config = dict(
    num_hidden_layers=11,
    hidden_size=512,
    head_dim=64,
    hidden_act='swiglu',
    norm='rmsnorm',
    positions='rope',
    attn_scale=0.125,
    bias='qkv',
    init_std_qkv=0.0186,
    optimizer='adam_variant',
    weight_decay=0.49,
    warmup_steps=369,
    doc_mask=True,
    train_tokens=768500000,
)
Each number is 128 + 24 x the weight over the matrix's rms, rounded and kept within 0 to 255. Layers, rows and columns count from 0. Numbers have three digits each.

# layer 5 MLP down (transposed), 1344x512, rms 0.0165, rows 690-753, columns 256-287
159124113127065127132101148137111102137140134140120129136140116111123116126138155133144146173130
152160107117128122149099161156120156122142140157116091093124113143137179134149095108160121166141
166165112136115117109133148082117149110120107120104109105135159135138072129145112149111109106125
128121086141093107154133160151104105089123169130129131120138126109102128113125177122157136149150
129119121138140099131132162136125107109099102187127150142136100108135106170123104124136116168128
143131111127135158129077102123135158133127119137147199148160123083134116120152116115095137126133
133116158115146116103134181103092149119106121157158124118116111145108178119109132109167112130154
087140163101154138164138142149181153133081116099136114081077116096131124148126147093132130096134
139139154120138123107133089119130110136096136139152133123130160156126109108135139120171139154121
144145144130122085113142123109122110137155101147154062154135170125115107100153091081141056114130
097183141093080142125135083126118166120153137118137106139156117158143168120131100139103140151134
144134120094136147136134090126152147112127115135154165172094122095138089185113053142098110086176
105099138149122135144147155110133110101131133125163089103114095111092112116180151109143125103131
128141153114140131135114139135084095117155085072122120119099171112138133123134146144133158102140
121101100129137115150110142086151158135130148129171161134149124130098124162112149126113127100156
139117136115120132192121126104111121133141165142117152145130153134112161103178125114120154073125
124170118105149075102124135179091146141114162108102137135102106147133187114054108136118122098165
106143132126088127134140136158111166122125127111137171158143129107104124173153170112114145102158
132089143141108127130112114122160156110133121119097125139140093149151158114099101123086098165178
101141164127109130133149132134145134115093116149133129121121156118095118084149122174133112177152
098114100097126113115140100104089142132140175145108136130137121144152105132133111104144099147141
131136074129115119132137097146090147172124124108131146136117150146116102116164106167133102131097
149125127139116162143130125125107148166139163133039124116095123174113166147128128130141116157117
089118106134125121153130120134155126131146155104079112117097142146138117138133116122150135140143
143099138142106083112156146102100137154110117157138138128143174136095165111159075135133126130110
119135140114161109143126123149121120129117134093134124157116108160101106127122053163155138132160
104100103137122112122066136114123115127138156145090161102105130117078128118150121093158132148115
094105127144108133115122119124142165125106104120116156159113109103120139135102115138124166165137
169102143127135063129161124114103159191135133113124101161167145092155118154151103151170152105095
149122134124120153142123093100110137093152144092144141116137090102141128159118156136094116089182
159090113140105159120126106102122153079192142164165183120114080165107140101134107149069127158138
119118170161091162157098067125156112117116094128085087117107142149119147126131097114104128134134
141151134110116110167154133120113120115158135085095152164123091155140187158114132129138118122128
136149106123164120143119120120111115110170143116153136133141112162105090156106111108114136154094
087166167120124118164117148114185131089122153154115103118116131115112167106114131107089091137121
132144135135140103112139141116137128111085143129101072161116138121152117170173131126108169145137
128124124102090122141104117127123137143129114111087144125122160110136109130142149114092108119099
138127111101098116139141149096188130091130158140126115166116116127097107106130169121136157120154
121171116116155151132173135125103155179111123104141100151113123113073128128117130174148133149151
119119121129172128116126106107088176140152083131116177150131092090137157172113163092147148109099
146148112152157132079147134120102062145120144097135131118166101138142125132099108068092090137109
103096148119101149160121104100137133108154129138091137123106097107134132133116151159144100137111
150144134130122162110105113072101062152167097143123135099148129141120119174119088177112117159137
113091094137116144138131125150135115163136091116165101090127156130181096084133106116122151126180
175123133121132110131143124183106121144105142144168128125117160096108100177117158124121147152106
088123102136116118173100153126145078109135163135072163134102127134118146158119102090136179130155
096134102142126134135174125121160152144132155147141081122122156149149125135137141149135133144128
169111143158113128190114142141141101106120136170164104139085109135136118144147107146143154115130
130079137134174127146143127134186128164120154133094130132136140138172072152119151129074124099130
117186177099127157125143128101128171120165109152178120129085161092122164090115109098111115139120
149163130140148126103130114154146154103131117153153155122130139123120128101140145142129178118130
127158126116141102110123111110149140091115143126154115117141103101132121097134119106106138085130
143114110171167181109141105121115125103104124142112106122146147092135138127117152113092106155131
106136132136115145098136132110134091161078154138090076107182125119088137143130113100111100134103
170105133156087120106120145167135128101097161131131122094112207174131111194142112099107094102095
124125155138117122135128129167076135139085098157137132171099148171123146107116151140139135131134
172135111123086126177122114142123088123150112091152174121132077126136125128109106189137157129134
139124122105144137108151146137127066136099130118084083098132144144112112128115137095142100118169
108134131153146130142140153112107136157132133121082109192155148109150129094151108157155093136055
138126120161178140142147138118121147123132135118129143089132106139119172110112144143160123143125
167140133165199139132109124088148107142093157177073113103107146125150103143158126101115151128141
133124124125115091136100126135139155130145102161146156105103184119154134136119124127138155131146
123096122125123160128120125111109081096117093109154106125116141115124142112129145111133105165146
144099100122118113119119130105141105131121150130202162130108118132128121155100100124148170131111
# layer 5 MLP gate, 1344x512, rms 0.0182, rows 691-754, columns 256-287
152133151159142109126101115099118135156098115157138132131157108125127136130155118112136091111091
111131151143075146107156117076139114108114133140113115113129139122108132134115103118127115163112
126117159154148091125157084118148130172092119136127115182134099132154114178151093137144131095135
110113129144147120110137126112104149146129145120154167113137145119127084135103050122104151127082
095090104111101121105123090092137117145142137144133102159155114143169134167153105153159159136147
135141101126097156167109094135139110124145145133127171158136122107147093088148103157100139150135
118123132104181118138167085115150180159101141094129113106138130107156155153092155132145106112144
145131113155102139115122131140090113103141098144135130124146118113140140160151141133124139134119
112166116106134133107154098089141104091118105141155094107148173104139124106140099110209098084123
119168153127084114129151092108096154107137137129112110180103126143135135137123090123112165131101
152090135107103122133127124123153114137112149153140165142136123110103137149125112161123156115117
157135165113077114145155149145144156127163125121137110116155129113118202080130107102120142103136
173110111094132114134155110127110132103126132117135089123143080115116149069131160130157114157156
095114142133079147131117131129098152122108139118124131123126080121113125122134122096159123142138
126100120156110117146082146150110136091127127125138131127128143149131161149102118121164122132135
128151142115191138127156104091101090114123154097156130130134103180109130159149157141156115129126
119124164134120121124131109139158103101082103135139110132136118127101070198105098142124161116107
130104081159133116130099113109131130133126140114129121121108117132140149081084086089134115105144
107116121119141133103160114136119126094150191101135108111112091128071146099201158153143122115147
182126142115105129099143165111123119149125176110099135119177102133180117117117134179145104140103
085136172108126152145148156140132132139100126104129114149131125127126136137157121169139151115081
117111122133102126118133128152084130118115147126097168111142158104091125149124143105141150137121
132117081138157118117134122138213137133132176163115098087136160133180157111137158103125116115150
138132133092157163149092114118135118118162153126125116123130087143115104139102122122125161117124
150118075152130128095125121129111171114120094136122107106141121147151142131166151084076090138124
084128132143079103143109125116149120083112192141104138139124159128112129134139161122096163150111
131097139150075184110114144128166141114123147118124136118158126109136121102077093138151146120104
109128139133154118133146080087100122150090133143121112134141127183142127135165119085135126132111
133135169122145176090127129126125127126159118122111114085153054120152127112128150089099137130109
130145168091135099153101159162092101150095106134120100144128122104121130138155094123163120076122
140134173147097099142131106147140144064137131139124120083138138155168155111121100119130129118157
115112134102168141137095092105074142128142121087131132152166111144168167135125158152168125150131
123110138119164133107122134146101165122109133181145141126091155123121125136107082173162146116118
158101122148120114128123126128082128147127126123122156130153119079102115137113103161141186124096
145114142115085143125121124116143087106131134190125112138139131125123120157132135146123153119139
159125114116152155144132103135122121137167125153144110139136087138131161145092092101130113107124
128129100116135144142133120140096135144135086129115132115153138124138113121145115130091142117115
150111120137086092194174137159109099114173078103130146118136165141105166131192131135153108149095
110093124108126111146112125119112070094117170130121124127130134102137165159162141177112125166098
149127112142129141152072150134074165158125119156147123152129128137130150130127111124110135127139
144158094120150146099097123135096108157096117121105123142129091141144123127111149134163092081123
110135101137111119081108074091134080109098119115088114124141150136123113170122118138124119165117
121140121096106132127139117122141106138147117144147108125130091152132125131120095178136156094166
113164121144119117074086140119113137113162112149122108159141100175136168140133100134160150156115
086111107143108151143124124115135094114117127152142131127126136118112142136152107122132169140149
137110150088198117144104138110148131131134152104132122136136083116159143119110155117102139069100
130117150074098118084172124107118164123136131104080160095127104128164118108109131148152123125098
138058157115180096149129118112176067145101134119151177119154116137178075178090164115132127117140
121178142145119135128096138138152154042187095160144110145123136128145192114109121109127097139106
164129074120138124109114147119074141152103103116111153158140155100140128097142093160171094137120
162089187135159151152132116161115114143146118151159124162145121168174155139124140157163117133155
144102095128080139089129031151158135108113106157136125104129110122115110116131116145097116149145
111137124145135102162114120126108153088132138122157099138114113123142126123119108121148192114138
153120133147137106147140124169150114130081142142141121111106170090113111172114188117103115106172
161099131126139119094139153093124191125133124145116131103135107122114093156126115112132160122097
093113111127162145110136112115157130142101125123158194150131125107145154138089121140113116121121
125169099130128100105133145113134131149165123171097140120137152162088117076137155152120100144118
158127139150144144122145137125099148158120171093102110176140154118153136122168098126142128157099
120111120148157113139125137137107131145136097127122110092138089095141159096131156186130114115147
150126128077102113122157140116142087134131151133103160146177135101127100090142132127079168160122
118156092133116128168090163085144138124123167101124169127102142095150142090114169153161173131117
135100058154105128081097101121100085079134134132100128126157117119117179148159118118168125167148
112121125132148162145128098040095065126176108093135128116158123121100118140123118128105124107136
079088074098188093140130149099129161136145093126111138142123134150106125087119123159116111127141
# layer 5 MLP up, 1344x512, rms 0.0186, rows 691-754, columns 256-287
103095164145135177141141084113150114129094109131101159186126119095137121079136137165115168098137
114173130091123114144096129117119139123150130089120172162155096137133111115116137176118139082141
177107180162148114139136125155110134177103089082106137132125122062152100163109127133127118091161
102109100135159093128126105098134149152151151151125128097118149163148147145132105121147162084176
082106168089083135092084106117132119166188150108131144164163096083140083166116111156122144132128
144130135115104142109126119181116141130184128120136163139130114108183094094144126135091114125164
149158120149155115089136134123126145121107192134110138181108144126124152168150162131138119164144
150093115136109122137119163138113139104147121113112107153128082117152145118102143120098094107151
105106119167088136114114130169102142116138124138108112119093110127139146162160136139104148114113
129144096155111148118121148144135116104104088139140138149101127144094144132121093109119156118115
117161119113147154098110166138161107124116152108129139147125122146122122119119119137121119094124
127108114106126106143088116127088158128126149141115166146136122117151139137117136110059125133128
082121077095200092123112176081165087138117128162117177135105130167161140142130146148097150164151
147150129107107107118142120144067130149103096136125098118130101140130171144155145139141140144129
157125184152147107088154151127124177162140134122124098071145122092113165139102165142131151146134
121091115131171155129159128120140083111150153114141141146133116115131149138120173151103132150186
130137169105116119089129138139164123098063152126129105061135156102133122093119100104121092185144
124129142123174132146104127124090134098122154136143137134097107142109081118123117128169110192068
166111098147194126124104127150135112108124117130138109115141116148129141106126126106148137134135
131095101134161089120114133123123115075145182129112147092103119145088123131177110142093186111134
141106185115112103155161150125166136134091121135140143159156110113110133136141109113126114098126
142145176141166128140088100112134112074147122157111127162081122155118099105088121162155131121074
158123133143142101089139144146152131136088131163125137152157100119141163142127127164151116121120
144110148077190119132091122122137121145171152127144155095076133159115093174120122132081174081108
148146140155087100128124117135145124099145143152146151129119122130115154164155195105129102122114
143123167119163130143153115123171128080131136114141100139155128157083162104091142150130099115112
151140106109137113111155129192139126135106138091115146117083131142124156136155120161151130137081
105113098092144164051160119147035130136125118161104138071149136106085138123141126131136082136105
109148137135169097119124147147141123156123126150128103138086162153114129089132108134147134146087
147104138088165130153144124157111144123108143124098086152101152112159156151164127098148099114127
131158126126141120136154113096129124076113099105125134116173145099127115138087137121174161143159
126121157119148111126158152160157140117115116134152106142084111120108077142123126181122116126141
147100131119111108175093127131116131127140157108140132108144118134197127139152172089140122132120
119122102123143150133115181129138132147132142153148173138116135086121095116149135162134133086134
111130149091109127135127118136125126099135140089120149132103140078094127113129117104159110135151
094099077073182129173087098094102099120161151100126162143120132114125133156082150151161113117100
150148149121134128139137129150074141157152104127165122115147151109150154111144110137114123125113
152121118127106115121066132166150127116152176134096145111120155147182131117128119090112172106121
140107118126165137118101163109144071157110075106166139124095141093127084130153099081118123084149
097146162143115136146147121125148186111137092150121125120109135124129138135153141168135176126162
159128084142113140140139146117137120156144127146144139144096147120156110106165145105113150081129
113087155114115138187112131119154117136119159108129174167146114167102147094123142173129131118108
140121071117138143118141122136130149080072119112111083121157120124110129106122139120127114175072
123158115143100141145147124132141102139106114107154151100133136128137128101122138097150144099171
150106143118140132122117112133104156136161133108142134096173121131135133131093168142123089115114
117115156079120138125094113126159114112125129120114160096139088125150128113131140142154108084101
117113132118151111116130140105166121122151135151141137077162154134172135106112174134107070159153
121203135159133146109141153119115123136146112129109107146116115133127133100093165127175113158102
154086096133098081159116144099122097110102178102126147155101147147149127097111114142155090126095
138086095132112150135105122094142111143125119143165119147142158177106115126125121117150136113158
115102142105178153167116130133121100117197136129127100101101161095099138161094124152129171152112
138143132135171121142144109134097123130147129129113106163144112134132099098137139137113182112128
123153156099110115120111139163100183148107158113105069114128141135098147125109140149164133078116
110120117119166114123159097070085161143151109093146136133146123109117141130101154128113142146158
119122071164120129112119154130172088147109160166110126105160140142111123142140079116095127123142
129126162147107134141120151107104132117094123142124117146115131183093109092109130117121090137083
129157108133154113104118124130138164131164115195133118138111125088141115127153098140095159124119
147144117147074140093149114142156160137149151144100154135142115113116142152140108155124120143143
135085146120094136122117115102134158155129108114116134145155124123103137136136105134120145136151
152132117157116117106122138146180138095124133139117034126125118130121142187147139106135150093187
108123123126147166101116161154094139138098122123142103128139157082133093095130103143153127136140
118149168119139131178162133081160157174097096136150091133135148123128123091079118137106130110129
137138145122124137145120134161144121147146112111146112166107137128105118159120151100180138146128
159130130117122120129157138109096114114161158152170139138140152123092094162120109165115154139117